{
  "num_hidden_layers": 9,
  "hidden_size": 768,
  "num_attention_heads": 12,
  "num_key_value_heads": 12,
  "head_dim": 64,
  "intermediate_size": 3072,
  "vocab_size": 8192,
  "hidden_act": "tanh_gelu",
  "norm": "layernorm",
  "norm_place": "pre",
  "norm_eps": 1e-05,
  "positions": "learned+rope",
  "rope_theta": 10000.0,
  "rope_fraction": 1.0,
  "qk_norm": false,
  "attn_scale": 0.125,
  "bias": "all",
  "tie_word_embeddings": false,
  "parallel_block": false,
  "init": "normal",
  "init_std_qkv": 0.0251,
  "init_std_o": 0.0059,
  "init_std_up": 0.0251,
  "init_std_down": 0.0059,
  "optimizer": "muon",
  "learning_rate": 0.0104,
  "lr_mult_o": 4.0,
  "beta1": 0.95,
  "lr_head": 0.00618,
  "max_grad_norm": 1.0,
  "warmup_steps": 200,
  "schedule": "wsd",
  "decay_fraction": 0.816,
  "decay_shape": "sqrt",
  "final_lr_fraction": 0.05,
  "batch_tokens": 131072,
  "max_seq_len": 1024,
  "doc_mask": true,
  "train_tokens": 903400000,
  "max_steps": 6893,
  "dataset": "wikipedia_en"
}
Each number is 128 + 32 x the weight over its row's rms, rounded and kept within 0 to 255. Layers, rows and columns count from 0. The size above them is the row's rms in percent of the matrix's.

# layer 6 MLP down (transposed), 3072x768, rms 0.0478, rows 2950-2996, columns 288-319
size [110  94  97  97 104  96  94  95 110  90 102  98 100  92 108  98 104  98  85  99  98 102 104 100 107 100  99 105  92 104  97 108 100  95  95 103  97  95 108  99 100  98 100 104  97  98  96]
[[170 166 108 118 108 124 126 153 164 135 103 133 114 120 110 121 135 119 118 102 124 153 162 121 105  71 136 119 115 125 118 177]
 [160 144  91 110 118 106 178  52  91  95  93 155 143 110  94 181 143 118 136 165  74 131 138 124 138  92 133 145 101  93 144  85]
 [123 176 121 129  80  96  69  84 156 118 139 102 128 112  94 195 152  91 103 119  78 147 176  89 116  76 127 122 122  81 131 132]
 [ 79  42 116 224 106 104 153 153 105  77 135 182  89 140 184 125 132 116 121 142 148  70 130  45 125  93 153 103 108 127 105 119]
 [ 84 133  97  80 126 106 125 110  97 146  81 145  97 110 153  63 129 130 127 162 123 136 144 108 105 128 111 147 111 166 138 152]
 [128 160  89  45 130 129 130  97 141  71 187 122 150 150 123 108 148 124 114 107 116 106  80 102 154  97  94  85  95  97 163 107]
 [119 125 151 140 123 158 118 111 120 170 137 137 136 126  96 162 131  98 104 125 104 101 112 136 163 146  74 155 216 121 145 125]
 [163 132 135 138 101  74 169 113 121 111 147 152 190 162 131 105 105 143 153  64  90 148 103  86 100 124 165 101 141 132 170 147]
 [146 180 154 101 108 136  79 146 134 104 157 155 127  75  86 133 172 187  72 109  89 109 147 127 172 130 112 113 100  57  88 150]
 [144 155 179 155 127 152 162 137 160  96 139 117 184  81 126  97  94 154 145 184 140 159 101  99 123 164 132 131 153 139 159 152]
 [141 112 138 139 182 209 112 131 133 151 148  38  91 121  84 140  62 139 107 137 143 140 107 172 167 116 159 151 129 109 144 146]
 [120 159 137 148 106 101 126  88 210 107 134  93 112  61 138 152  67 127 123  66 138  98 117 126 142 129 117 147 111 132 150 136]
 [134 183 131 113 120 154 113 131 140  60 136 139 153 126 193  82 154 141  80 158 164 111 106 119  80 131 165 125 169 170 125 153]
 [ 89  74 153 110 145 122 170 136 167 199  65 100 135 117 174 104 181 146 118 147 156 123 131 143 112 124 110 143  75 128 108 130]
 [158 159 213  93 134 167 106 114 139 156 155 134 182  67 111  83 122 104 121 140 204 109 133 137  46 113  79  95 160 117 104 132]
 [ 98 100 109 135  99 129 186 100  68 142 140 124 167 161 119 111  84 160 160 166 135  84 114 127  66 126 174 129 149  82  89  74]
 [111 103 135 117 166  83 145 110 118 117 117 149  87 147 211 137 124 103  91 148 127 124 105 158 165 132 129 132 142 147 107  92]
 [ 89  89 164 137  70 116  83 169 158 146 112 113 173 122 115 174 120 122  51 140 178 124  74 153 123 138 120 188 100 189  86 133]
 [147 159 107 108 146 134 138 145 138 129  53 136 158 158 171  69 191 138  93 134 107 129 131 139 143 221 152 112 134 138 158 171]
 [176 153 102 138 123 161 153 147 137  84 159 119 159  98 115  62 129  73 163 113 111 150 184  94 103 115 105 119  97 163 113 103]
 [128 183 177 187 153 132 149 136 115 144 122 185 178 102 152 135 184 122 142  89 165 130 119 123 193  97 139 119 128 102 153 149]
 [141 132 148 195 195  96  89 102 118  91 119 141  99  89 119 138  98 170 110 172 104 148 107 146 144 133 147 153 122 157 128  84]
 [110 159 133  68  95  93 139 145 105 127 152 133 137  81 170 154 156 119 151 175  93 127 108 112 101 163  87 154 106 134  88 149]
 [100 165  84 106  91 139 123 128 120 157 112 141  99  93 158 136 120 197 129  76 123 145 139  93  75 159  99 149  99 109 105 142]
 [ 65 103  98 124 184 133 158  68 148 134 103 167 157  99  75 161  65  73 151 165  93 136 125 180  58  96 119 177  83 106 151 107]
 [166 120 172 112 110  57 113  91 169 125 142 179 106 127 141 123 143 136 215 146 159 180 152  85 143 139  96 190 126 108 134 117]
 [111 105 181 122  88 146 114 147 134 101 119  52 148 152 155  50 116  79  95 154 100  94  75 128  77 143 142 173 122 168 176 165]
 [107  64 170 107 178 109  83 155  85 118 135 140 113 142 109 143 115 131 178 124 142 110  74  93 114  41 139 166 149 217 121 169]
 [128 140 105 136  90 163 148 128 113  69  75  60 124 110 106 119 103 145 173 131  94 124 126 101  77 166 128 187  66  89 165 133]
 [201 138  99 104  66 111 136 131 128 166 125 135 152 128 199  85 133  87 113 138 121 157 119 132 145 149 125 119 100 154 177 150]
 [193 104 135 163 159 170 130 144 103 107 121 127 129 146 161  83 126 100 117 132 136 118 114 104 104 187 145  96  47 162 164 118]
 [ 99 157  98 173  67 109 129 147 124 136 102 207 136 121 129 178  99 154 111  53 124  49 130 156 119 100  97  82 118 136 145 117]
 [ 86 119 114 130 181 108  59 118  84 113 134  64 176 134 169 157 140  87 127 110 151 120 127 105  90 181 170 148 141 146  94 110]
 [146 134 132 164 129  95 158  64 148  83 160 150 142 146 129 165 156 174 149 124  89  29 176  86 170 116 157 143 118 158 112  71]
 [160 138 110 100  91 119 148 149 142 159 153 158 117 132 176 163  68  56 181 115 129 209 136 104 161  68 112 126  99 170 149  85]
 [223 109  85 176 184 181  69 135  62  74 146 143 105 198 140 119 130  96 125 117 168 134 108 116 138 132 144 125 142 159  80 133]
 [146  78 140  84 156 148 110 158  96 188 120 112  95 150 146  73 196 145 111 141  77 162 163 173 129  84 103 115 127  82 104 107]
 [127 146 125 205 153 104 177 162  95 125 137 110 130 141  93 104 137 139 132 207 127 148  89 156 100 157  55 167 114  96 115 163]
 [119 188 161 158 138  79 155 162  90 136  88 162 137  57 181 160 113 113 160 108  28 136 160 123  99 157 177 156  72 124 129 114]
 [128 119  85 123 147  63 141 130 160 113 119 103 127 158 130 176 148 106 188 107 142  86 133 126 169 120  98  85 155  97 160 181]
 [114 151  79 181 158 116 158  69  96 110 122  81  85 168 136  99  75  79 107 121 117 128 105  70 174 141  98  84 160 111 114 206]
 [ 94 147 124 101 169  70 168 201 108 172 139 112 161 109 104 122 105  90 183 152 159  69  66 125 153 106 133 143 146 155  89  71]
 [161  48 110 127 159  96 118 140  85 136 161 153  61 211 181  63 110 106 130 154 151 124  93 164 156 168 157  74 143 131 166  83]
 [147 155 140 114  99 110 133 153 123 150  99 141 160 129 122 133 121 145  90 121 168 110  89 136 116 134 119 148 163  59 161 176]
 [172 110  86 111 119 118 103 156 205 111 139 120 215  85  90 120  98 102 142 123 158 164 149 175 129 178 186 108 149 124 147 127]
 [131 181 120 104 121 157 150 156 139  96 182  50 166 154 163 168 114 126 118  65 139 166 127 191  49 108 190 111 156  84 144 147]
 [132  85 101  86 132 118  88 138 143  99 125 161  73 176 110  83 120 143 114 122 126 160 157 172 204 140 169 132 105  76 136 141]]
# layer 6 MLP up, 3072x768, rms 0.0877, rows 2951-2996, columns 288-319
size [ 94 100 103 101  97  97  98 106  89 102  99 101  96 107  98 106  98  85  96  99 100 106 100 106  94  91 105  90 108  92 107  99  98  93 105  93  96 112 102  99  97  95 103 103  98  95]
[[ 92 121 213 125 109  97 113 102 107 163 154 206 112 143 147 160 106 106 114 127 136 134 104 125 119 107 106  80 160  97 187 147]
 [158 157 122  52 105  98 120 162 158 192 139 149 124 150 152 128 127 101 126  85 129 143  94 109 152 111 125 141 167 136  73 119]
 [ 74  88 182 127  86  97 102 115 125 135  81  58 151 127 137 139  99  70 148 115 143  82 108 162 118 158 119 157  60 159 146 121]
 [132 139 168 159 116 139 130 146 174 118 117  59 119 121 112 137 155 145 107 141 125 161 157 134 167 114 140 118 138 133 149 172]
 [108 111 204 103  89 111 173 152 140  59  73 151 107 163 119 177 143 135 122 119 165 129 158  77 133 119 138 107 152 192 133 140]
 [113 177 171 138 100 143 198 101 153 103 111  92 119 120 105 116  89 135 167 111 101  73 120 114 104 146  70 132 113 119 155 152]
 [157  88 189  86 142  72 178 130 134 165 234  96 136 148 104 137 184 144 163 159 107 105 106 136 146 128  32  71 112 136  96 166]
 [156  68 149 145 131  48 132 157 109 131 124 171 153 112 161  90 217 153 179  98 136 117 165 141 140 148 122 165 160 188 141 164]
 [ 97 111 114 131 183 174 113 125 136 113 123 113 122 108 160  97 112 131 127 150 115 133 138 162 105  80 154 148 167 124  92 139]
 [147 124 146 131 145 131 157 121 131 195 179  74  74 150 164 112 148 129 144 135 134 155 110 134 167 134 163 111 131 128 143  91]
 [ 69 153 171  45 124  64  69 185 144 137  84  55  83 141 130  45 167 116 108  96 136  93  78 167 189 114 157 120 115 148 105 131]
 [ 84  88 132 187  96  98 176 131 178  90 135 116 133 122 110 112 125 124 120 124 110 104 164 136 180 159 124 130 136 150  92  74]
 [222  72 113  68 141 113 159 216 121 106 105 153 136 115 110 165 161 127 127 153 141 126 173 100 143 120 102 103  83 152 108 157]
 [101  91 103  91 154 107 114  87 128 138 145 132 110  75 116 135 164 152 113 113  71 116  37 158 108 134 165 142  66 112  95 122]
 [144 164 148 101 123 101 141  89 138 117 150 128 102 158 167 187  76 124 137 133 128 178 117 137 137 151 121 116 101 144 126  88]
 [118 132 139 150 164 124 137 139 120 132 112 146 136 139  51 124 185 137 162 173 108 137  92 137  86 131 132  99 182 185 135 132]
 [161 146 117 164 155  87 154  91 149 103 148 119 137  87  68 127 121 202 152 127 112 227 136 120 135 103 119 154 159 184 116 117]
 [115 130 155 156  97 135 106 116 128 135 109 178 149 163  83 104  95 122 147 136  80 126 130 113  99  98 161 161  96 105 113 164]
 [122 132 113 198 140 103  91 164 167 181 139 139 145 114 108 140 145 174 104 102 107  92  73 139 102 139 163 105 130 134 115 175]
 [130  93 188 130 167 144  80 141 161 115 147 116 163 136 118 145 167 152 112 129  71 187 137  56 145 141 105 170 114 103 121 145]
 [ 93  66 126  45  81 108 139 128 157 183  51 129 131 193 116 125  80 166  89  82 136 132 146 128 127  87 111 130 148 151 204  96]
 [173 125  97 136 153 115  93 129  81 134 107  70 113  91 140 143 120 166  82 123 157 105 104 121 142 139 108 116 134  83 167 117]
 [121 131 184 111 118 159 168 162 168 110 166 124 160 112 145 144 133 137  96 171  93 106 133 137 135 123 131  96 138 169  69  75]
 [161 102 145  74 110 130 151 150 126 145 177 156 141  98 143  69 113 105 126 138 183 115  92 161 130 132 143  87 151 122 132 135]
 [170 104 104 142 152 113 134 146 130 208 108  72 106 130 139 133 147 140  99 201  54 119 131 152 102 121 115 159 146 164  89 174]
 [ 81 150 115 122 110 165  91 135 123 187 166 157 120 124  83 156  91  99  96 133 169  95 146 111 130 138 163 124 140  95 132 133]
 [115 206  80 186 114 115  73 111 184 114 175 170 140 152 122 141 144 132 125 142  76  98 118  98  62 130 139 101 136 102 154  90]
 [ 84  98 152  95 119  87 108 175 150 117 134 161 114 166 129 124 150  90 171 123 120 109 103 121 172 121 155 105 151 131 139 108]
 [151 138 163 184 113 145 166  80 143 157 135 120 155 135 147 114  89 108  93 116 133 146 122 154 115  92 160 142 133  86 110 177]
 [108 156 136 149 114 109 127 153 149 117  93 111 129 118  40 120 128 141 148 147 137 157 146  63 178  89 108 122  80  91  64 136]
 [128  79 171 111  96 165  92  75  87 122 109 148 101  97 127 140 134 140 123  96 156 122 136  80  83 148 162 132 119  94 112 120]
 [128  94 108 104 104 144 120 149 111 112  88 133 121 159  81 149 116 117 148 169  83 155  83 141 176 111 156 120 149 140 143 160]
 [ 90 127 167 113  86 168 145  86 161 117 133 136 121  78 171 169 127 120  92 135 126 138 139 125 122  82  97 115 110  92 126 175]
 [113 140 107 152 118 133 119  52 114 101 151 112 102 179 160 104 144 140  89 117 159 122 182 148 146 149 146 171 153 122 131 125]
 [100 135 131  27 141  91 116 115  76 128  56 123 152  79  86 144 136 144  82 165 146 146 126 109 119 117 103 134 164 175 140 128]
 [168 108  84 150 223 148  97 157 181 126 116 109 147 132 101 102 140  90 137 136 159  56 131 129  71 119 171  95  86 139 129 110]
 [110 162 210 126  76 133 126 168 120  89 149 150 100 106 143 181 112 192  66 119  73  91  89  61 112  78 113  94 131 122 162 103]
 [132 141 126 152 185 124 123 106 109 132 118 158 164 112 175 141 145  67 120 108 139 143 135  78 137 140 186 158 172 139 125 110]
 [122  97  96  86 181 181 111 118 127 130 155  66  96 123 124  25 125 108 139 114 113 147 140 101 139 154 153 112  88 135 101  72]
 [160 141 146 140  80 120 128 162 164 119 137  88 166 132 151 176 140 192 112 118  94 134 153 126 114 203 141 106 114 144 119  89]
 [ 86  79 113 163 134 138 154 146 128 156 123 134  88  80 103 140 107 173  84 124 108 146 135 102 105 107 145 127 149 182 123 127]
 [108 184 222 104 103 123 136  94 154 124  99 156 149  64 144  89 109 156 162 141  99 139 124  86 104 113  77 138 124 114 140 108]
 [131 205  97 151  91 124 170 157 191 124  76 102 106 123 128  78 108 134 123 131  90 103 134 134 159 132 145 169 111  71  47  79]
 [140 122 197  84 147 101 136  91 144 144  62 104 126 152 191  87 124 131 140 141 141 172 129 162 126  96 144 108 206 127 153 126]
 [164  98 102 167 164 142  68  77 118 115 186 104 121 168 129  73 150 157 140 134 113  45  97 182  89 181 148  73 156 164  69 131]
 [105 177 135 159  77 193 105 114 144 134 179 129 145 154 117 122 169 153 148 110 121  59 123 125  64 129 146 157 201 173 125 110]]